config = dict(
    num_hidden_layers=15,
    hidden_size=96,
    num_attention_heads=3,
    num_key_value_heads=3,
    head_dim=32,
    intermediate_size=128,
    vocab_size=2048,
    hidden_act='swiglu',
    norm='rmsnorm',
    norm_place='pre',
    norm_eps=1e-05,
    positions='rope',
    rope_theta=5070.0,
    rope_fraction=1.0,
    qk_norm=False,
    attn_scale=0.177,
    bias='none',
    tie_word_embeddings=False,
    parallel_block=False,
    extras=['capped logits'],
    init='normal',
    init_std_qkv=0.0687,
    init_std_o=0.0,
    init_std_up=0.0687,
    init_std_down=0.0,
    optimizer='soap_variant',
    learning_rate=0.00487,
    beta1=0.95,
    beta2=0.95,
    weight_decay=0.0,
    lr_head=0.0054,
    max_grad_norm=1.0,
    warmup_steps=200,
    schedule='wsd',
    decay_fraction=0.581,
    decay_shape='cos',
    final_lr_fraction=0.05,
    batch_tokens=[8192, 16384, 24576],
    max_seq_len=128,
    doc_mask=True,
    train_tokens=92540000,
    max_steps=5986,
    dataset='wikipedia_en',
)
Each number is 128 + 24 x the weight over its row's rms, rounded and kept within 0 to 255. Layers, rows and columns count from 0. Numbers have three digits each. The size before them is the row's rms in percent of the matrix's.

# layer 3 attention value, 96x96, rms 0.369, rows 74-95, columns 0-95
089:135124115108137155072170079108132143116130119161119133151109093110091151077136142141122156136134151105150117115140152127174128103161154138117124154138120124134130114085115097124096186119124150142109137093104132118053106135170147138104125131125155126115087112158115147145101138140164120163
094:097130094092094142117140162089134126161117152132131144160119162108135144133121125101132140139130141120144146159152086116121149152066121121112140142124200101158098145116120171136096143153139122140146115079131149160140134135108103131101091100101126081156154161098165162120151131157122121116
087:136109138114151108119128095155093160110157143092150121184127148102138117140095156130132103101141098125106124145126138076132132140129088124134139126162144117108133141124120094125159151104118117138124168097120163134159110185123158102121158114118061109152166187165113118144169143146118139140
086:135074133135148118081104091105157101129115129117155086128158143113176134143105189148141158124126133125136090104092152132166139104138122146125130135130173156153107123170130121106111126138118092142112099135148151110103093164142098147143122123130096064143093112131150134177113127116111132149
095:135125086184099134135121142116109102141121097127111131136090104178102115106101126123131124174153145120137122177108115143193096117165111135153122088149089106094106120107099104135174148109132165097116126111135139168162146141136119140110107130114110146109120104138088092117112139131125080115
082:148146115087121164149120128121099147112144116067140145098155139144155135149094132094135109176141152122141113146148124082099125160132183111135138152126116136127114092100124166150110146163097152106101127139130159119174112137142145111094126085123134131141103184146162137110142092133158084118
082:104160118091131144123125110134129170112158115148093144148085127149168143136112125154114159133137141133107155154142131136151196112110118104167096147132122122154142145109102135109150169127128103096135126186120134092089152120097113089146076152125092114098103090125147099172134123151113117138
077:103148112141093149168109118116122148122114135108093107143171097115148119145107114095158092130129133100114152169168075141160137140098130158130132162115122149141143131157185104096104135129129126146157135062141120137148117168120139158166146130153172092143122130107147141161148116118113160157
077:151123071118130163139096136137152115130184112134140127110157113087127109111139148100112122123162122125135152101102158128145144096137108152141134099128140091112119116161132173136108110089133085168136145160138127131154085144139123105151154141163151078144142084121124134134198127114084109119
085:143109133141174169144152117149179145143156121166087100123138161157156102095110150157104138130117143172101127143137116163142118119164111112123108159143127153133105130087120121125177124127112171094108153132131098151144097084111119074135154096093135146114136148133144098110109147086119145135
097:132100124171117106150138138180127119161136121102137110138098110138090191143131133115143125116151117111105168161131117116121136146115145126082099167130125134157083136097122149137158152121134155133177139121127130139138202134091132141136120144150137118094133096121098088149142131107124113059
078:175163151129164083121142144167123130150120097132148145151162091144111140158111161082158155129125129093126118133123107158119101126151101095136109116112106107096146065128133132186116076143103164096141147098127098129137124138133106132134148134170121107144117114122145117121143132153126140188
089:134118151115143148091082175156122117121123081136117104125140200117145115118155124122101181096130116130141165129170138126153135155110126138107117148118124102176109113143097115147123106150170107147100130090121141145100064086124118127141114129133129164123166115137096149128101112138093141147
087:124063096104115124163146124143127118132108132146104126095160140141105154111155159152097136105124077147157139136123114113152151125121140159107104128157106102177140113169137152111147126140077135103095124084165147117091129138129195146154127102133149090135118088108142120137157115163116132120
080:137147134126146117114151154138168177126158121124136110048118091132168130113170175153137091114142089138159115157148123174130111120139132151091125143100104141150131126138121126147103164063128112078114139160102130128119110163112114133161107112102106132164150134139104151130117128119151149124
080:155116091112126145117100141152132136166093165136142103150102139113113104110089135134100113122136141182078118173162136111093117124165130137114106097139127143113108145126154146091103134140160130106147107133098085159156108178169173087128120150108163104140132130123138157100100133117108148096
083:174139106070134170116109151138151126138150172157163116110167114130147121157129165145123140123112137111119106123171094129105134119146092136123131154176103090142100119159113111120153175112150121178109100129126150126106088104150124141146138120185132146110090139149110127159107144147088133147
086:107127124125161131100138117118127098160121128101161142107163143138147158119098109132128156103149107114119099168129146118112132113132134109118139110112137136157172150165075089117129122123115119120139139129149060124109070113130148112162113156131163128159168122086100158127184089170127154159
084:131104144139065193158119096145120144126147142145138107135131142084147114127111112152127119092098133137141142098120125083120106158122134151101142124122141115124170136129180156150121147116105095105178133123097116063117128133136110120116071129156142140121122140068126162145112113092134146140
098:120139137136085112120088085108113105128152131098143133144126136143152104152162109109138074086143144130137093130117112095130177118104160134103128165119173166122129148157157114142090182169116113147128123131118167142093090125158124101137118093132143098130161119093144137157117126168142119096
088:150130135139146105113116161139108124126171087134135097111108090153109109105122156147122169140157152050114173109118126120119188123169165099168084134139097129101170112142096120128119110127126094100144117098144128139132107128131102158104137099161120157118153169146121108123148130144106124133
086:149115133120089131116124120082144100120118133141132141143149103192174116127115134113148113144104100136109147136117123127149144127142135127114131135098146146119156101115073144169142079124103172129120146100126111130091090121148081140136125190133108119121132161184134140140150131108159102061
# layer 3 attention output (transposed), 96x96, rms 0.343, rows 74-95, columns 0-95
101:090126146108175147193120108124112115148113129153051120133138156082156110130107120102118132144141121136143135158132144124114075099100129109126123156088164100169097170134113127154117095113131090127110151141140130103089088153116116099149102145125115128146132117123136097090125115127099103119
099:166094099138089177105132101160144123123168133146139087129112136127118152126119151169159144153140099092123119116143138159157103112102107118130135118161127098071107141129098140133110114098144073117139122119128139115139133102132137127096133072125151109181110108167120135114129109105165186126
095:193119127119165127165123120154092120108129177160112127132091177190101083136180139141120137131147140125112134127117097114142084162126108167117143147134131079071132107119144135083117140126076158140100127148137127131113110152147140108132106124113134142158129118118108107145145114145147128139
086:092148149103139166129141128107126096092150148134047095075122108182135148108134174128155114117139099115090103147159127114111153145147148177109133129130149118133110142112122136126129125103126128124125128132133120119114176147146146149100084150108094113125162143106149109098122103121188119151
095:110137141111154099160117141138140099164121163113165148108152144132125151112093146070104125106165201095140110150137143148155148142103166086128163156114142120135112100124114145121114100130109119165117104108132149155148126117165114132143103134125118136195142127120118146097150066113128136116
088:128112108173125130190139100107156131157151135173162099131128128110113124111105150117156132113157120121100124105136119113138100118123090140173121086104097134143145106094138145107141161126147128171079126111143078091134139114124143119137116141143087121122160146126193116146132141122115183086
092:101140147162159154107118119119093159114097119137128134141128145114108132066132099108132145129176126125121116188135136112129155092146112159125133130154118113085144136165074100151169128151121124127112090094113150163098114187152126074132137115102140143127110098143086130135130110134152132098
090:128160102137115137125161142180107118138150093087098110125122175164136105141094117147153095129114139108115103129137135114145158108142114092120117123131117099096105127128146110113162087117161154111089155168144134075097119095149123154138123116149127102079112174105124183147139128093157117124
082:157170095127104131150104126153121129165148122146118104116093120166099099119097141101139105154105149161123160098105171111096141143179131178145131137113137129162102169136153150123179122119150126151122101114129144162142142120114148077150129152120136134142126130165115142106092103136168075142
089:121107108104124108133142113094138186123081128162167123148155083121085108096133138123155136125101097168142115156105131113152129159085160167118085132158141153140137120122147131151147154166101095101105137137129163145137122125122108156136116144132070107117123145081082117143111108145129105103
099:150125122185134124121160133103111105096176156168178156122102114119123136149113157143122157130132124155182062132109142089108141110145119116084132150093131097087124111148146118096123095108130105097134098112150170124163126111140115113130116137138143136124086163154126175143138115119142110118
088:093152150114132057138129116105114126112120123136119130109145182114084115142126125127161114147097162144117125071104127148143124156115116099099136102121122165114144091108172143118094096089175091159145103123103115081147163141162138121132122164139132179110119131124149126132153096146140126134
091:123105122125116166127122111132157141133114106112133139123154140091144099161171105142115119150080113117145164152153163099158103132156156164085105154168119139109123115188145114141150150108104096113134138104118123091144107093132146146113097136140135157152143064097148142100149089149109108154
089:098156147110139177087112088123107081135162123107169155169100085115127127153114132131154138097108137184122113131131135110118122120128145117119121128147073124131157150093145179119144189111126120123126135162109181123104095132139115143157102122157136117120156113152166144094135099127141134119
088:137156108102072101113105081111130116076161099119165131127128137103175102144132094087104121140133067134118097128115152119075121108112176163116138118176149113153099144112105156124134115133122131143123124152097148105169138114146139132137135108133090137149136139135118105157140153175135109133
085:140106088093125174146103148130165186141119144133101127155097138121073138135111135150123140125158106143098147142094154173114126113115118121140116144143161087127131135115159123138144120123127131089149153118110118120141136121113113134124160162133094071174112144154083142169169080156125139155
090:100137103115120117176155117131114155112196149124095122134131112118129110122143131136175122182132156149126088145159133129126108114131142131159101096167153150121143129147151137089174103115110178151126117091104118116120149120141162117164116128149119113117111112124104100101116107099087067164
090:146146139131088115069087140162103111120149099120111169102137137082122097103123084172135093108122115152151143151105105158120140137134117133098095116091153147140114131104126135143128164124119139157110151153114109121142129182153123129086140132101118108177108092087152177115142113098129121141
092:134149103102109128154129140097115145145131134135123158118099153142139147142146104125112108102115110149127115094147119120145118085141130176164088137119121133130115135193076109147151146118154125137145106104163111126100135103165084081167163136128118099117121132085084149117152196115121153150
104:193113137153141182093114086122146104122132123135054124125113136128148153117079122152134061153132115107103134134170113089136152126141134121110081105089115114080126120113147127074107084162133140119110112104152150130123133109136150120125122130141123121123122132131129097127125146090145151121
099:152124168110137066155089081127129165125101154099140131127125175140093133117122132110149148160139142168128134132123134104100158107154066126098135138106119171120116099130098140099126111104134122129113081089117138110118081119125149114107151117124107158129132101115176113090096120102144096142
089:101104123121136097087091123119184137087135159137149094082148174117149087141134140143129121151120130112128134090166126158133160073120158086129062116096126128154105083106129136136115137124125125135117099104145130137148137152156111110136081125119155112140152138095125155106114135134176141120
# layer 3 MLP gate, 128x96, rms 0.394, rows 0-7, columns 0-95
115:127144166142094169110098110152111138108119166162105181106113094172142135151086143103113117152101096125119127130143093107082117093098126112140116138135135118083137120134093128147128135116143078121098109155091132150167080142113134145120160155153096126169139130115152133108097129154119096126
108:136148178152115155162113138137108152150120123138115106107144097140144118119168119138138080126126146131124110135185091120165099116168151122167074047179109136133113173143143110144102121107129130112103138150134102153107149131107160160111123135106131136137133168099094121120127108127140104135
103:121162110146137127095134142097126145094142091144115146083166139120156100174098128083177128132138088149113130086105105121094138135120165117131104140121165091113131111100125105100131077125124115134152161096112135189109118140148109158144129144091121143111158098143123123089111147095143139104
093:108140119084131115159158134126134117114104151093120149110177137145118142148135173149113143105136117103124122103143140125162101126133107145120179131174129152084134130152145124126108165137140108130147166090121171155088125145148078160088110105129143150077132094096158103097121090120160137145
093:125111155135141150126120141112127102148128139092115107165091153173101181109121139116139105109130114148147123131165104125114109145183082119161126144160129129108120090070129132124133137164118095128121132092143132152130142143094185099117134127112160111124110115103157132107130195118126087169
099:113156201116129145091125166134108147154164142108134104129144120129088123103186120144138097101099137093106142118148103114110167139114141146145119128109150104141132136107119095150134092130083157077138133133132151085143125101130131176128161125121158099147113100112128118094107138128135073108
106:148123115140072152105098121073091130147139106168138130151088160120155128136125129123137114147114100150124082150087150098148127108106109113128155103105093156123122097117094146114167166118139123156112121131133100121127129108148153110161100143133156117157175133113134167079082122173144114128
104:108103130127134107107113159152141174104140142129135132161105136134068122128105126109117180150123104076122110133126125121152127111125148118122125134142141135123094129153155115115080092172159108127076097133137153076118114147165123104076076090170134135082123128119127118088132110123106123147
# layer 3 MLP up, 128x96, rms 0.388, rows 0-7, columns 0-95
112:134101112114164120093167108096105117098104095083121088131122140104131122167154106151124138098148160139154145145104133172164135177170123115132157117130140106182148137111131121154146093153102133107116154091140108102117157128129127158167106099102139149091128124130109111141173141086138133153
093:163118096127085102158142126156142142081137117125134135107106156171107060117116120132132160155102128124128179131123137127105121091149122134082118148139150116121144154150160100107129110142168103132148136117129160113172129141124102087141131117164143142102142130165143141090146144171148095077
116:133128129132116166109156128130167132142130117092156197147118120136122149115154142137111140109115156172123102178147168144151163102140112124133170127154109155124149108145117157146211163130118108138142139169093156114147120114090112102111109103157102134128097116114113158147158122110148118149
088:122137120106089120131114167164146123122103101129107144142178130177114129150122151114144192125137121114141121112106136154119133127117094132094173151171126138110132116145153109152077136118125112127149137098110192155132132139156064145098118119094119158080138124080136095107136140143133127110
098:175134110137133092115162106137144154118137109189124110100148112127144093154144099101119143156102138083108165122101116106174099115096138146140094145116130118131111151173167122144134137132133172126130136107132107137102122127176149171127114120155085167129089122123142134146114089168117167105
101:120162087143127118123143071143107129135122146133098108102123136088143152173159127118152104139168106122108114151144102119127137147122179148158121160089123139138115068069118088126168109140136144104118123185126123123141134118105115156132111082145118150162131141084134151153089105119121139135
103:166146135151079152145142095160142137155116120128145147108112146144134128108094130140151139083129122124122104133149078103160109149117163108116101093118119133106177148140149171117157152111139127103100118121117137115082136129110154060145164175119110161105147086125128167143106124147108142161
100:116125145124118103117145108117139106141127069116107159089099091124176145152131125121128109120122128143123160144132131137123099112134105096142115124140115147128178149144131122114151184080110117128170161098119122147121135121128136161183178138142108117203157147160133127169129157152136100093
# layer 3 MLP down (transposed), 128x96, rms 0.366, rows 0-7, columns 0-95
111:121137104155149101149107143097160140130178081128141095128152113095111142096143128143164132113130113079109136163116149121122160146160166127114139122147132133191107117105148105113133164144086119135106133124125106073108127119150102139131120101092095142157125071105111135162096161101127143147
099:111169098126123146122139155112137076166126136141123102159123130146103134142139134119170110125104137119090146090060129089128099119100105123151135163121158120145147119154117127096124163085109135157113123173117123139125177165127139150144159151100158148113161093132120120081130116127111117184
103:156162148131141117135122071106080125143124103120118132151112119131145148162147101129177109168155151118132106100096146137111071114119115121119114145068178102146124136097122142150110102110117142092121122116109104137121103151129167128077112086123111140142080074146150122122113111110140110111
091:148164135127084151109144129128106130116142108143067104141103168162138123146162139167111156104162122132136141149153135121119146120106055104142114095106109155126119114115143125105127121164126144174103130149154157134131120137101135131092120106125193110101111085099111068144128125127159132128
094:162089135144105112150120130130130114148130161058138103112126106108135148120086119118138155169128143140121127098136126113157145099135132180167142142178138129128134079126108072157116105143154125096129149152137132152139152128111107113143146125090156088128120113135140109083118190099157108155
098:134126160098136205170137161131103137121159083124097097144123119090115144122128179157146127137152108122130129132120101121137094092144124165137125124142149163087130145128129096133124128153130114151102096121113120104141141148142133175093129144116166092108109116136163144124129136172144189088
105:083104168131125161106128089147168144118118120102166119133104114134073109156144154136117114161115122151111115122114112159110153122160132129081119127150121149107129140153138155122144127149138132069150124127133152157108092162165148162119097097120120178113095094137194105116147124138104107115
098:086110136118113158143140103133147135143138145106162113118186146131132137122119132146128106143103135127092108089136097168124136136117074121131144114071105112136123081109129141116119164135138111095104115119146100156142124100119119183184160181131148145122103161131081126148077104148118133142